python train.py --n_layer=12 --d_model=64 --n_head=2 --n_kv_head=2 --head_dim=32 --d_mlp=256 --vocab_size=8192 --activation="gelu" --norm="rmsnorm" --norm_place="pre" --norm_eps=1e-06 --positions="rope" --rope_base=10000.0 --rope_fraction=1.0 --qk_norm=true --attn_scale=0.259 --bias="all" --tie_embeddings=false --parallel_block=false --extras=["local attention windows", "shifted keys", "gated attention", "capped logits"] --init="normal" --init_std_qkv=0.0941 --init_std_o=0.0 --init_std_up=0.0941 --init_std_down=0.0 --optimizer="adamw" --lr=0.00465 --lr_mult_qkv=0.7 --lr_mult_o=0.736 --beta1=0.9 --beta2=0.98 --lr_head=0.00994 --warmup_steps=350 --schedule="wsd" --decay_fraction=0.748 --decay_shape="cos" --final_lr_fraction=0.0 --batch_tokens=16384 --seq_len=512 --doc_mask=true --train_tokens=83190000 --steps=5078 --dataset="wikipedia_en"
Each number is 500 + 50 x the weight over its row's rms, rounded and kept within 0 to 999. Layers, rows and columns count from 0. Numbers have three digits each. The size before them is the row's rms in percent of the matrix's.

# o: layer 8 attention output (transposed), 64x64, rms 0.168, rows 20-63, columns 0-63
# v: layer 8 attention value, 64x64, rms 0.172, rows 21-63, columns 0-63
# q: layer 8 attention query, 64x64, rms 0.155, rows 32-63, columns 0-63
# k: layer 8 attention key, 64x64, rms 0.152, rows 32-63, columns 0-63
# up: layer 8 MLP up, 256x64, rms 0.22, rows 0-24, columns 0-63
# down: layer 8 MLP down (transposed), 256x64, rms 0.185, rows 0-23, columns 0-63
o20 093:523544524475461497418425539520494528453468478470449461475457468415464516550532374386586547478479482531496552436564553488467537555521476486514530427490496469556492597598362530466469521472482525
v21 104:556456452476405447532476507489479433501480561492509532482538498546573478555519481579582458603478444518506499575499513451500524549515490525407543523519434392531516443527440492443407504509461345
o21 095:500502483505560544421499527450636624545525420497587455453495485550422433519454486491553464560561469557496447520402466432495564577503544515491489484590471526476515484584486526559537481513552490
v22 104:479526519611564392538503523493453582577478488450534501532484539471491495487454501629495422535495570526535493594471489559457567451617526493465492530516473474526531585520497501468596544455559573
o22 102:449473510516561486487522451559486459554516466571501504433515478407598502458511510460475532517512400548465487485582481487573385434464404437487479560490508575412567539515508405406511557534490485
v23 087:509446542525519502601444471528469458512540559509431445492533583454503435511565415452545500507462534533505468571571491396555560468464461514501416576581545427450463464419421469483509501459406511
o23 087:565513471425503471419464461524547488528455472439393438585464420486466431503475588577531482481510518411567564466432510541454521395539582555567437458492472461466492453488557486483495513501549567
v24 082:536426515595431511459461567514494495559435406464502490499468540509517388513565446519564545562493433450531506321462532465491461494487532476501559513510556478565526555474475513593550499484566509
o24 081:465495416462573561492526457441401500520457560487584510524512534628592555479440581566471440519556405498529499577500489465480533463503493484510555488517462522504445472523647450539518547495527508
v25 113:560448520456521409534548378522494507449463434549418452472565556490589503515503506483472477415451475469523489592490557483469542510499470472504448666600441530502552489521480548481445503454483469
o25 118:436491485602502513462546572406566549530503426548536461536453512557466446516503479499448521500492585451415471579447486454439494506440529549481522538562533438430522468558654534519418504520473522
v26 108:446577489531510606456485609570518420471474428561568521552462516488490445497433527458560496531477626454481547484542455435597461537510527551451494421514566474529475444435473419472536481507530494
o26 116:476495545565503448526529561542527537509490531444562485505504438404505483530498625530522515463460551534488501399474472515543569503532431551507490411442505563544473405507371463564604462572531489
v27 089:519514499508472533533540475556623514405516425516462556498461554448480431528564502560436527468469476541471536453503539465530525463534504604565516521525527396545460526567472614564638497474500472
o27 094:638447505486483517537512530555439527452513482514538533491560514587551513572487402443450509463541453533552484519445553451507645490424412451540512495509522475584429470535500532465525509444591485
v28 106:587496525483563375436444461559514508485462464533507497525517447537498550585507538574547528458484495461500535492427482606480510435591505486516508430483443487491467491538405575486584457532638501
o28 103:541474603513529519528517499496523483479514411529481501481536490536531428460520449535439470515504562385430367581507519501550545481541526552552422541479516515523504428453660575506487462456456537
v29 097:458532566387518510473533505462549587492460496464504562470526505504558554468520586502475528443480549502472474538462482397483454606514573320568545525499460487502511571523536505488564441477542449
o29 096:532452503529481570441486485534375371514493552511505486449542568512466512472574488408465503484535424515485574416579558482463553461486494582380438547559501488503464451524522557491509582520526480
v30 083:500459558490499419490493413502614438428510421413476434512550462548504536600441546492534567413399425546541523515478556552488450546519562557416493484473549520511495517560533487419486508515507530
o30 092:523469486445466566465483513464479528552494506497595545460498540596525464480458450452477443519541475514460458476370491518565630344548558504545500485491439458522466539543606540556481476497519465
v31 100:572567452434469594564484637543525438469521443502572510476500548502512408460519459486496477493574557509526485473487476460491497517425460532437490636489508432454562467487546493475364500519488478
o31 101:522500538470519452488568549502619517520409530507503464609411523558416490518550484591520497447531507460488577547489540494446493552441510443518453534638482419404465487482587485523475477519481527
q32 091:368480557511535415490466497546502512543478550467529539408564502445575522438454525446461476438528553443529396568500431511530460554439505501487543599532527446493489430495504424432532438488544426
k32 068:463544481584424569451447493518504471488382492504575499525458448401437491586504455485564565461472460493448498469496549504465554567501436500429391430520596446511506495513420509504511433568526544
q33 073:437498515492516396529471545499521547556510516544456521542559507433487508454456570599431451533405570501458517577488522513414577499613547509436558480456401537507589563561446494520499477533520514
k33 062:513489424591497500438589518426531431522455436445467472543503603483499392580499516421630532532570507499548479480466452462493447468497551518579492486553478470500511489491527390526579498495543455
q34 089:457564483495574656390589477490468476486493485444503498466446563518472538580572469501569492549497425566476486442434466432454459497540502453450541450561503531467471472430499577541567478466470454
k34 080:616385498573539515550434467417473479511511530519591500514482476544524569523421441484470571499458504537537538479545588620454545469467502490441522606503597500494582493474486541467463521493470524
q35 107:465447580458509510460488380501494452522489459403483537472516474521546437481538473371560508513554589426545509505526458467512479485391477445527489524520635477457535462470407462437555456464507488
k35 088:473443443542490562485545551533481501511442450400613511599530581451470507557576548529551502542550388512458461455407509447471563517484503537441434425504509519568505504457449578528445469516470465
q36 091:479511448548484447553452432439451549558511445481577466526452426486647452469528568478468439504568602450613485505540418490475480530402490531469447477572564464454460482515497487454502514466484488
k36 091:378454561474485492418600466523570425488438429443488446550526515564449447574538429481504517459471418543401453537440528515468463527529549544510496570551436445553503507463453441547475519544500534
q37 124:551521478555502461539480537460415551487556486568460418512536492476510498442467628586449471512472500485434567537471561573484583483587561551547490415454455468520520581518535531553454518503509619
k37 108:593506519463449472578418469513611551506572573502544525535477458579563542502519506523428517490465560500493524492553372603526552416460463500443575521479516511489523541462526446445518547440514418
q38 134:526510472522539497509506490470482556527507431542503442541493485509546578452511655624387441487440498476454599503505532485485562548542547540531475441458446478538521558564575499579414490547529544
k38 122:601457482496482490564479468491554501522531546501477544492509459548586515459555453489488600527376573416484536510558509577567467425509429531471576538443501528488526594480540463480485576390535456
q39 093:508482450473500464493573493479481496352516521527418472446521533507405494572501477565548531575523408586400497481469573528431523546536540441586557507502457513530504482519524473573514492582470595
k39 063:453541471457518482541458528572512502569450504480567513569456525514563488581559618559489450529495494490328542480439544429453532437519521482548533403490554523519491465505576592481527492442508519
q40 121:468457533450501493483557497544543436486405544467443529495527546470442402533524407405624485463513465504423418552448528470487448536442403439528533573493494472496484481523513442454594475575483485
k40 107:485507502475521506446526517512457496504468423506493403515466598411398530488472505513540442535594424546593465549439553430524433563524536442523467444589519520490500448496462532486536390603513534
q41 080:446582527518471536590527548446525459588485485539583542551576458581616586531488500475510497427509507436518449491530454543498410447522485477428519617546485510559490493524563532435502494433523444
k41 072:597460538565590529556522463536479500478513448560564429474595486545414424481452482506443612576406413520459478566468477468458473445491498477407497568458468475514510572505540473480480467536530465
q42 094:520544536529495509468503514560499523498457485466495591523537513561570433403528400416526579445448574442526525402530488518522422459491533523415440626478503512487539462502432478435545526406464495
k42 086:523504486583540467516503427632474476436573513562424436434551398403461497470479480460494465520457509438605500467593499509432534527524506458531490418501458543461511518518477395480462476496530568
q43 121:527566445538559535520433493533476561485537515536543503557489408565578574493440560564385482488520523477610575469507450495539490397546547555468453419498452508496510563525506558526455529413552464
k43 111:478515503502500392476444450494528503476515561479470564481516433538606492416521483448445532434417573430492576485561453572507550465456504554477571534430468466527504566509503475500470647425477445
q44 104:453489461421448436455513473520482496524522542495484458437478539420378388394553472418472450471569496489511456518475498469562507478507423519521543497461495550511545459482429481537559479656528558
k44 096:511484509476489535643458522487479540522560450506514532420437505501402496542427500487476444571488505539434431505443563572534544450445499419485455471519528552488545486475445518444556348540541569
q45 115:535572451509515554643473543481534596495551537535574480562533380583575557542479467519434521503499541475597484444509475467507510417498518524391467522497517535519553510427503546435469527457509534
k45 120:448502520473495488574519492444547561500499523509483580429514402569526521419492487431429606502402580440514543506537435587519489501470541562457507531435550507495517608471529516591465536421507449
q46 120:498474520428523504485647517483545476527416443486486446560445586458459462530492408576563405479606500528408442543474545494486511505526492518524512560620406535458510471521558489497485469494492495
k46 106:594470503534537541524561478449451476490522483477554439486494535504462427571459442554492506522542465527419399466414530438426508401492417445415494510619502478482509438514487575473428432538487549
q47 111:498580521514508550498587484463473565507497447582534557485583440598586531550512437598454554524429492476518516475535528561448489523444545502444462588560403513554528562530496478516502489381462498
k47 127:504542418597536503565496470534424503417551558553540473480500421587572508459501558522402517559385556455515534458482508494476571462431489547449471512522443480549586555517524561446473545450475450
q48 093:600411521424505493496468506599508571518526507466483596496475481505519539542529473427467529417521416604593541486513460497560455590558490430508470572466533498581554495535446423506469530530539444
k48 128:502504529440506407463512565520614421527414492475372523568549533439537493538555438443531427470488518447485491508525496482438469573604542472519560529503464431476475411473538470467571484576516495
q49 102:539460549442463516501554423537597514477457509514499446558481447406468444529546427489485462455544519444524473510375552507546466491568434523525473470559478525350459447403441506440500446512471499
k49 080:504519486490517489614502489495531516547448447506458491358449559485506594429450511515488535523500555493581396530415481439474450535512526471486505463506527462471448459574486522517483332486436551
q50 103:612464579445469421401499526507480521461548506401469654462476475497499480545543480465510580479468491515575513499508499536498497576459443515468529528428573411551535506587432451517555548516512512
k50 103:444480563535477389423456499528542410529476457500470474477542505450464500525469572436500531487541511441511500531538471514471413650526542507567510526426415425452495511505499491516583584578563566
q51 104:565451430476574577591549394552480510434500492488450511477537536515558474557453428432545538498466465596559483541560547495492530517433535455473570536535491516466385493475396493524496504417453543
k51 106:484506481442514564476446471569515479476490526507543504489537492498540553476493449589513495384535495478626469472482425499436342554574500498527485463542491364489502447422478478527518464556529420
q52 102:459491482437442515465518490463539530567504432512435424531539452473465519495566486523408532461547486442473534518513546555473573409578544482566531422598485528387570516477450583522586455556443518
k52 121:517562466494518498633460486435414549451525548567604382547424436506516592508455471515439476577461547496567444555518467511514472454478425517528437459537537482549501437517523529479501442480439531
q53 102:584557492575450431453577467573469523490421449440509489518553529554549472414519502410509530488517551421532583485460535443391473562555476579406536524481528444466448476521497509479530463452477574
k53 107:536501486431526470516503432547501499520560496460492454515486386469578594545509521557542576481556488517493468590573581512462400544443476527533595512482563500425487562499466460471455612438543438
q54 119:445516515543499411503453504508494448428544516497454514482437493476419533438561550445565504498424602473523560474566469503527356526519525547512466478381496591486503459448467388481527571534487505
k54 107:459479559482482485404458450534563452556504463541444478433476543370382489470538491493554550530485441550537531498575486584514465476543514479578520468406476565511513491542469412522409520564434536
q55 091:495453526461547436394481483525544495582594516562532592474401434484423538499530513492443444404459488461422490493567510529460509464483451515520437464523569581507490471513472482422480553583495402
k55 103:586470514484459538477554572483461478465437484449501555547487640506446503480526547467463481581405434472453597524520427492571553458583510520482475537546436576456499463547524525495523457468391556
q56 103:496449486516585558436557379485546467503489479510458424526550448457490489368593548453392466453518529397453516500522511553438449457578494511502467467528526525513553448481499542477423440529438486
k56 114:575469451478519537535581444536475532463552522539442485395449483488469503483449564520493502611476567535479526519503544527504511334526448526495460463527469546472561423508558539424585423437449523
q57 085:522431504449532477526550491555492513459595497500533378541519451565615529545464537450510545449502498496551459437475549455474521513551454419469574479508550456460364500442578519455506403564516492
k57 106:456473528586535488566567514492537482581474525473520543553559525520544475499520464458493567491475529469467522639514567531584511470509561537598447555590500388497444439519536473523543431400441488
q58 093:486506488494420385545540514578518492350521500544451487416451538580455577487528434507502567524481481515497499588618508516493504570525504521485508453483478540585474471487402402476485507460534533
k58 099:456434469541561462485455465560420479416493590570480494556502553476425520466528616589494541461497443551477555476444548510516441566523551442541524511519526483555521464534455540474464399609469565
q59 111:493424523410434431502416488541504531504553497423496557508542452577495478528489547457582552530486422604531542450565465516507440511543486484533576479409510567596530533508492379512535542522515432
k59 112:482563438458493403444532576497571463462441511460448497606592578440471491511578474414522443419494507529473552534525455477502470540615528489467524598483446451555482460520482426498533488565532511
q60 116:484538546557470476472503500498496497443556583482486557438479462519427474490512581458588494578420426594461556497528550490487500530499489571584600490413508533536446555520492424509521575554549385
k60 102:485519523592500498369481652503538560496470465529555525501612587412407545485516531482597521503492454503475541508511428434494496500576555463489457462428504461508483508543451459488540506522549549
q61 105:537446501427406520444531498502426491567570493469467644496476445530486422580543516462541519531483408523533512485500543534476574471493500572563506451416459531501540499502389429535563543461558551
k61 124:507532437431538431485391638498520512529537499519554452533491464490514640474542483542453459485515510468613438479497408481472471566561526447485530475483419569554541495473482540518551487587543506
q62 092:567605534497429551476425539546516577421464439507536519488587516531516500487542460466638546571492473615457505480453581519498491570518545536488554575509501541553468533555465463512560486527473419
k62 103:488586422564519500545522510469465486488512463564473433578547524468487522485398486458525485474480514429467456504560447425410444629546495519512471639528596442542477514495536484524455530462521416
q63 093:565526559430448569464446474440556571553503514491456541457537553473440508458616472510472595532548510501408528445574422520606509508489539454510552580577486531468483483454429498548459562559501477
k63 099:437574479525444544527420424506494514396533528489585490479513465498456637545398488438485401492447496456559432504479514500468569565415501516498451460456534470555450466429545482460480449560476521
v32 089:369473461500601485469537523517542457479478534491534476499455510493477608438481489521461536567510441406446521470476411497428480512406397537434571495476529540526528493586607559478491494516446464
o32 085:456479496453488409545514467537437480452522552432513496477581613612537419395532572522581537485435505500500423539484505510542487543471507408535566485482467499485489468386522408448519507529513543
v33 088:549521554365518528458507529473499521530536452542584449474541490449573377513526547435486507408541480616456503512509553515449478461528552489606518557521575521464559557528413487517447505455515463
o33 093:505504567462463506475569503490536542489517562561570532500455503494493481590584518469560480527516547465482539426472561548518457317517479466591459524501561418422448566546459457480564543555466475
v34 091:447529453476571466500511484576573458411546412446547534513535368500452489433516546544596474460564513521457549511478450475469476534550453522468548524452586520556515472467578556435437566553451456
o34 100:478467529498494445547506557655582475418583482430590457527497469506449526423509590574562544465457550572448478464454483511568456499499516426481517530418559491561459460464520503426491495502506452
v35 086:529509515531554450449519493477580545477546503533597509475478488471545433511414487402457513587584482552502420493540481405502415398466516441571486493484578573464557528583517438435492501472559487
o35 092:515530507466466479522582471484540523546495439535345480503563481421463539453466510522468479441428489438502451513586573519530343474515442541543542555539510470420504531458486545476400537513450525
v36 101:480494426438382529468498542594545472538435424472476536490479484519481550461510575360566472491485512435569487512491473577526634474474495535478514492583507417434476468470421508445512505474502454
o36 100:404423503540448447500493473447526642515581525460523454461402550563479430577534517495577470512570470538441454538459583539504508518569589444562508507458513530528527452523532522542541515574545510
v37 114:549473427494473557465477604541455517513553391406557526503400524438523420551499463498453479513561543443479475552566504462555488448527525487467481502478526482382479492406467418528443577490432522
o37 102:573493503432473537532480572600568491538521439478425506632503523472536526553491502600481450532505471543469483547455539594508460586552477564456485498511476564547530397395478554540523519567523515
v38 117:438465491617406487410459525519519493425426558532522486519490510564537497547528475581553540579500471389521535410494463500480521538450553467595585513587513470532394472496474505512501504472559454
o38 110:454521532588527480421490543523597517533512526482492515403496499440509534516528574534523448541466571514474368484454439510472535524458531436557587481477408547511496469597373481540472480451453446
v39 123:421507479560526571460476581473512547494456424499494450501521469555586557413489555499473615527527449439501534487465448438501596487403533433540589565521409512522495536526504552489568524458513579
o39 111:498517452594506484477525433486404411508492511431408519482502565585488509486534505475514505525485554436499546500530477426469441443415528460558410474574484458528448531562511403519483524486464348
v40 115:493564524558452487446532505478374516540479476527419555534490517540453443594549535470568539518523542490563534596534454526488562466536508408470375518539496500511504510382533441505394487463537524
o40 115:560598522567439647462486514557550528552418458475501495495541469514390549619522502525431529545570468458552537471486418578532546503535516534480443585526469552542490539527483495517504484561494484
v41 096:530536518552503447533465370548515502472518466466424491488482505494454517496551478556579392592500542487526455529524458474509562473492431538549528501558512433499438544489480638554635519455577501
o41 101:544437499528487447573452485477484486480533512439491408547545442556475553554538375603480433619579543560520519528470529465426505564433423469515529497530503543540431499486534531496558406489536520
v42 114:558504530503545544537486542474411572510583405500542420457495461574523487536525436480466561487555507506496434558509434461550418445478521397541501421472388565462432513450498499552516492511472602
o42 124:584563464401512577517472502547508471496406642450483509433469489437440552516437518516397454529462531512516456595534508573426518526484499581530458515512382484492491515509457516508528564452500527
v43 098:517494495472495511482615462561504437504544513463476494434557492460539513513515530463416483446441430484413545468583497508402495535445500499586445448424592526381531532498462583560564444519507436
o43 112:534549610422447496429435533503536538505514494504539548524452454444506435465516509422533468537496489479519557399520542515501471568533549504542541398344503535503496535502517465539641498513574490
v44 098:456524547482449491456512492404433535480568553481514497457532522498496427537445521601533406561440484505496519524502555443416437579499532463638495497497449483546486601488471440533414547505511408
o44 091:499524482530530504490516508440442591535603585468549544491496525535582534587521405447503465552546492454544535509507481521495509428452473391468449588490542455481488661527442459548437507478485469
v45 110:561470412542402436532525513545396431503476495466516538533555489539503473564500403559417439472472525457452433479486485600544442497580515497472410424457431533565514461487581484492442462507479471
o45 132:590503437532515563570513549446581534500503530560593413436517447563426519620448562481547492533516427515455475519514494484482618589540475569391540528511499515473539487450501542471538481493489489
v46 115:488422469429505495483497433446501518499499420436471444474616518539536468472524504526520515459486401550537517553483503561471597420411499473480530459471431389618543539527556518520559523505403506
o46 106:432579474548455481499439488428431415428510467559546551457537508493423466549494480441544568549430580471426514637531462446489467493478547541533490560515512450465481613508500521445530547504559554
v47 105:488413451521502465542468518550480530448486637430480520501532465488467450498620420458552423484573528542523492573483431567559478473341473524547522515530476432503510476512529527461509506547431456
o47 098:530491467491503560550520503468554527531556509501449471416471490432532508526466659481545528482504412575503572496521535450551450582493630441488613499474480597502517425482448444495514450527518508
v48 088:517505404551492433504555585397535454505460607520546485414492482443528515466433479468481450548551444383465518505561473509497483552556515502444498408441474457552489436549576553431508549480543453
o48 093:545465439393523442613507491595472508445577531510436505560503461553590531443456515511467598467506573421505408466435537454510446518460514493484530550513554454551473449468446526438493515495412471
v49 136:485535521498586491482504487587506503481440539473539457524524514513449510416360491466510536605499529367493487580491409545395519498467457439450613521501559419538477506466540540474503506487541506
o49 112:484460572541513527554567480412450532476479506507477463439539428592508530543581509460525408558422558505452387530438457529466491531519463452588434448447483545459441528556433510522504398508468455
v50 096:437496518509513484450492513458473570498417414537498472549487531522477382564595458488451531403541561605615484530504479490502571443543493458590536560526482525524498561519455500528412466517571556
o50 099:497469471539491490541551464554414495604420482480425533559485515537453513585598536527472495574563434478495527496512502478475579443482414525562452568508576499570571523558436430469501550561414477
v51 104:526471607463489391466488490588494497506525469489458514565480565526514475521622480541584499497463553596517525503452521517485526602426499474527614569535463486496513510440454393538488503510402464
o51 100:513458453613566498475522452538489427501522506476480534447579568589484507607496481407496387555524482541511507510467442510499518534537473459485530532530467470486538467611461352564453517489563470
v52 099:508530540564491555552505518446546490410483439522498490628483491525478506523518480547507481469531559528461499439388437442567551493520486573546573405540523536523520521537507404421381499428429527
o52 099:521525474577501578481491479575474377531459491518527580447505578443478531435497492465586522477509464516545507625462542524579601480479485446534481573523546474459459420550460504551390537518464469
v53 092:479474540473512422479456549534526554547557474399497548557534478474507534555601497409466506559478507538486445561421471595499492528588528490527511549553475664473533538513568511445469546539463437
o53 091:585538450490510512460508502596507506537526450527445491436555569498531576525511540412459471527483488500562462521431503640542508530519563413470444453493433462477514565530527469391389519548535436
v54 111:472479455549424577455534520535445497533394501526453481456471498516507382495546556426484567437501506576578509508582563557523530467532581445537404546534477498443501518485380441488457471491558462
o54 109:538470500472434540434487454480435519651381498501435527510486489444437541573490521440443537485548479459547642518451439502522524469514466588536512526526522496531513507560462443494572595484457485
v55 097:377511451441420547485438624509406503464534473511479530394479523505494503537482410492534529543480528518478530429447505471481436533524563412504446581549507497488451510420448477595498510500595503
o55 095:450537523589509575426505490508480553588468444476525505607513453477587534517530504608499502473470491600557501538581453473517513572490579499533547413524402500485513495551444519508570535464521606
v56 102:373485462490529467508472410548468475473439441513476507506462473594498608505598492486558576425517501487451525494527505530509463549509399505454426482494496586514468478404573474526557463517395557
o56 103:476440495497450504419529493471405457501494445407471489528527341501518531515474541564490485462466523570483464430543504452467568573472494564453533409409417498583536451554471497472455532467562456
v57 097:447526466457482527577484518500525482476487440539484561510419481563482470457443509544497423493502567516488486476536563495473486584621542441458632565520518491558599529604524425526450547502537404
o57 094:493502460491542421581611462552428484445575570549559410450544476547497582552519544497560501530580481548474514478527583485435546475480418417509559512533578504471512544539445426437471502485446495
v58 110:585458536516493528474458685475436547541520490503562492559507550505503419610534449474493538452484555397528508450463451575527522430567543432500515521459454504460510491463491424518546452496556467
o58 108:504466487594490553503556468513489519582412477532438519494485520507514534508527596474411464514540584370473489617452456587464465436519557600441467535479530476489554542551575489513505574472505512
v59 128:431489398467450498516523482490446472470531492418409485443474471456527457454442440551498427375523469606503484498522487510558467448462521479526428523472593453479516492484481484540506515513321515
o59 112:503483514457457453495443521577577489502501516524580443610468547479537456551433456513585635478455560485517532512440487574537485474442505481471604605463500441484498458486506540420464536572570515
v60 103:446459471524629514469537449556524459435435471445514470500527525496491627467506527466430612371484483436555453558543501574477567437442473541425538529477440527516508509534540460474557541505482487
o60 099:471425475397456477517486505541355559446400452452455487447476473579455581501505558567469433499466492532520505517581495458492455556505538459516530405457460497530527560482597439490497534507541578
v61 086:505491498476541495521472508435507513408481543471491496541520497559522519438506460513528503475491497543390492472491445514633387492557583410515476349428495570568459534471550406487459499513565512
o61 088:552591474481599496490522502506498483520490524470550552493546475441504551497385473491474494516556634458515408474549513561543495425510436524487429493540520388507455564515347472513450479467502471
v62 093:467398517461551481487506505602494514572473450497472440470465527511494480539540510466497570468523474487582437552520427512501456536427431501449542605591381433463513549488443481500528517459378567
o62 099:519407460449456543479505440466380538552465492445425474486481470529577489520499486483523428444521376519556469489496491526444502583490435491531514531596443471523561478614542425530554570564475525
v63 100:481459472434546498544563440500553458479373506432552475453555468496538482434417490547487558490482489472557481488542514513419494397464479451378558568569565446535542470525558532504445479550407497
o63 106:352434527567468533498493481423474525511571457590453558531513616520517511483526561389582548525464491491403450506504484488539483507428477483549549483447540570488535473461489486524567498497590448
up0 113:493480511394480600496551473563509454506473458461467499439543496497470431549587407517568548456556463476449489577544576488449457545499450529523519440551433534451450492436578465521473425555611464
down0 121:600494497401498491511518487541474591524510527468488500408563443614501511550538477631544661495463479460457501546470494503504562583520477549488489453546459542477471570512524440500538478522445469
up1 097:570458497488507431413594445482522521451457532469445542579464546463550563556593444394467386456475443490468442516438487517477525491469476488509502551581543532404540449467454467529471530589496478
down1 089:467438495473388429577565484504603494427542493536558440536508500435507539462505503445396563445439473532394523557526467464558556531476553513519510499532587560433500535402502502518521467486455564
up2 111:475456409430478436496562494455521524616448465455398446537484608464483450455489435456432541427522509442497515509432530512554492470483528529491566534561501542492507424557450565485370450484500512
down2 103:488547449456516484571563498459579489582476564545525537457540458605427490438393441486467518583539443514543498475459468427547504468524500441436500439415474486411545589518571512484569480500457543
up3 089:469442570452454511511527522509511510449511514450502539504571520390428470461538467506471497621524428568445500473479459423586543531609455470527496504411372554513523482458548493574531536519541568
down3 077:535528564579566519520589526527482494537480502486602446528471433535492517484553519481406512459515549461471550506438474644453514489566491525486467473606557450501526560528400496461538509423404447
up4 113:443415476492503502455513508531505417531426406464408453641402472440461466520448404525526484521540509512525442540505571447501441501528427469456520465536525549498547453442512511418486498503421426
down4 125:582445488498505498556489554426598520546582436537547474467476616466587447483517545477449592461569478495474569361508456441482483514431520530561545496519506524514459545505494529542454447484499590
up5 084:518456490508465616454572524464507488520578493448452436664421475524462518474499532471474550500521536470525421523484574380563485461431527514575535571472496525495497479517543417411480474523461516
down5 073:579524524549534554489525513481450426502489475466467414476552516556480412533508540471456529548635514567521574472543529437430568513471477628440528431552475498536445525463504437499438495477572418
up6 098:568445464469477409538546504504485524539419476457489476551497501510511462433422431410538546462573513562405532457411500374527502502457525504447416407562527469528514524544453431490443508555540545
down6 092:496483512510575493490444519425522513463512473418547524485459386470463502607544564446465529520438383502581521494508505483442648452474494516577512562531539494437469402443556516481450460508479484
up7 102:527514493497442465471543441584617470553432474539372479531543575479500432539519473544508606543523470396498488470465503515468545577487493438529591479500541476426514510484491469525555466574602463
down7 103:414396529562418452467531534554556550483471535503579476476582456518530551458447569469463449451510487490457531454529528373570412581436453390555474424527493538494493461512496507474513510477475536
up8 110:478456448506512618421477519587543493486532473507473463500454510445440481499461490547504422461599407450457413477495601447579472430460586427497488485568513488410468504591491485514539495511433496
down8 109:513478556453547635530480470479532441429584554457487405488438527506547484510439482463511502591524471581497486469539533559527441507437571430528485480541418515438608446490460525477503457526460602
up9 113:513482538495499499394537525491510459463420482441440556598460605521501543527526458462598547453541502481442521475407470449506460591476504483519632531459465441536454485475523489550597447534566460
down9 123:539563459530596536605503495375569536548430515485483487568505487584521392522481513484455475566453525496411431561514479563517580473510513504474472489551560460508556510460530417511384526507491520
up10 090:528470533487453479479510560476524454585475470419456439592438492548542421521532518523422481431586437501533493599563529425530446536396481467505518582526573502502532441554489465426524545512446417
down10 087:538520462580544471466446503531621423487531590510492515439578582525503524483468600375543490582571567469514440476478501526463575481437438493506530426480514545467482535478537473504394482515542507
up11 091:458468526481510494507617461426572520484471444427549435463419497469419503515553426545489495547498508445419499580493457539549539468514456413508503575549397493507468500542535428465449484477489636
down11 085:585536443434641497481459463533571619459467552539469528557455519616579481496558569522470501483463562470515532454468426521526531516484490543537519449506437498525468377510436486511551534512492544
up12 098:397388494457448478566547478519540448567520494487492502521367483531480552495505492557518471526500433502353499560533476368455503514543502482543538559522517556525472509474606485515486512566478563
down12 097:597520565441471615517464532495491540484492534519518534562363344536448454510509500532488540513480502451525452441428476518446539505539485393526529430487494546434525601481461476453508456522508520
up13 104:458571504474459614481548514519498448482413561442509550487502619513412458516602424524572451508516416551446444469433540510477452520517478602449445468529572496479474472501541450541463483562521460
down13 092:572450552495501440535427500570564442584607384458489566475485524480456486465536465468409513491610594501457467559490381495467502542427529483472508550494508515454483468519546507493509535488409465
up14 093:473521446533489528546519507552559469512456496476526380509515411442507436561466429429519414516631506535525438578529509510555478452425427476535476466517560582529476524414496414477455492524541572
down14 093:483503522503455465471495482541637497531605515559500598552534496472477583403469463431486610504409512481515472569475443539465540538490486573482494562439464438596534463499495526548444498456540437
up15 101:468435466403509522431582474393525520570468460436515462465514517500493383498555514446528488511517435540527468540553607429548478472531573453559509459515538601498405480529512495573429523526488552
down15 101:501520502550635504473468500499579487479502524593574597514559531447486429522487476516476421517428549491636429500449536509462462501471511468509491456540508450558501489549391505563456506514549391
up16 087:576374571436495509466518495448527507441403504521482399488595573461510446503509471484559440493549527536515520429447564537532464449447537508576515505590489419498476531508492512525534440550570599
down16 083:477530625485491554497496432476516545493510433618480461514587489492518545445469459489452569483455455486481385498574609549459482449484472447554451475461488509530441581513546369479547500500529478
up17 118:501496518522424490404475518546540428511403471495491488569504503416517459509571552547537458473575491470474464433464526576482503532466472377520604534561442537462459488494462591421526403528541560
down17 124:458540554530465408478538566542597422485482428555536508517503605505422581419413435434468527550480478543425504484492487558491484509453497567428412457543525455571553501498530420521502453461516488
up18 103:495479455521457498497564453516539412578425448484513492437414487481483394510584494417481517510504518497533504587476503544526549502559474463473556446465475467391427532395463446516558460490606420
down18 097:518435454442541514489425404558451474499556555523480466492592524507537594513514489578495555490484446498497510506401523618496471504377491491515448412503578571470506602526565475527538520535447490
up19 097:500490485532507536386575502471528471508483574361454538548472637486504590507525478531499495489462536473472504497443553511450562573476508487520536545516470548525488521520560381521572416561477407
down19 092:481505575502461389537501489446544484607508486511552547511356520516507532512516501517590525513420611439433527546531431449506527430504542470447543477492528533524512568512549581528488504413411474
up20 111:555402502459495589472566417469527444538429479345429517499552481476533438523552431520562436441462421460473421502511609427545502553502525474546494469574486534474478512508486501478513481510548541
down20 106:532500546501516552519485539481570496483377432515497424535466471480566436578549477550564529464445494458641561402551565541552500544469455443546402444481518468501527526421499457496542469435485485
up21 101:511519492421519540515534518521545448518501456395492512550488596481487431474562445504575394478561547437523432574460443423494448526543457392561576411421530447474536499514541481430517543483487487
down21 102:541549468369487498555444467484442559521466507548469507523572505545575455548511562492439509432419530460469496635511488588485515479497429532535516592570505503437487467458521493600480559574477448
up22 091:434412504492535553502508546507474468642482484451552479486467566477477364492502489564498528419495432508521553403452506495553470440457488527511503413493396495504427393464523473550501446549496530
down22 095:534558558470475554440510457598492503486501560482503455534475480469507504550467495458421382464416462467470477539522399544542604532484419608427525545496577499524583429465466464555520525437497467
up23 083:474507545490549441434442486466538561526442424430494518454480486500469439630437441487460460410595535452562430501488545488576510531542463454474539490508382550483443500452526430579549540520482544
down23 077:521510487471423421504507484476531450533549612529506548489577531532477539412452489494454510557450484413456554533509440443505591537479535504574468438467621555489522398496443501488522451523529378
up24 081:513425595449487471424608561416462525452491474481563463527527536463419501504493435517556479456465354532428518547463552518498466481488500547451464465563500518503496507566484598489488479567565403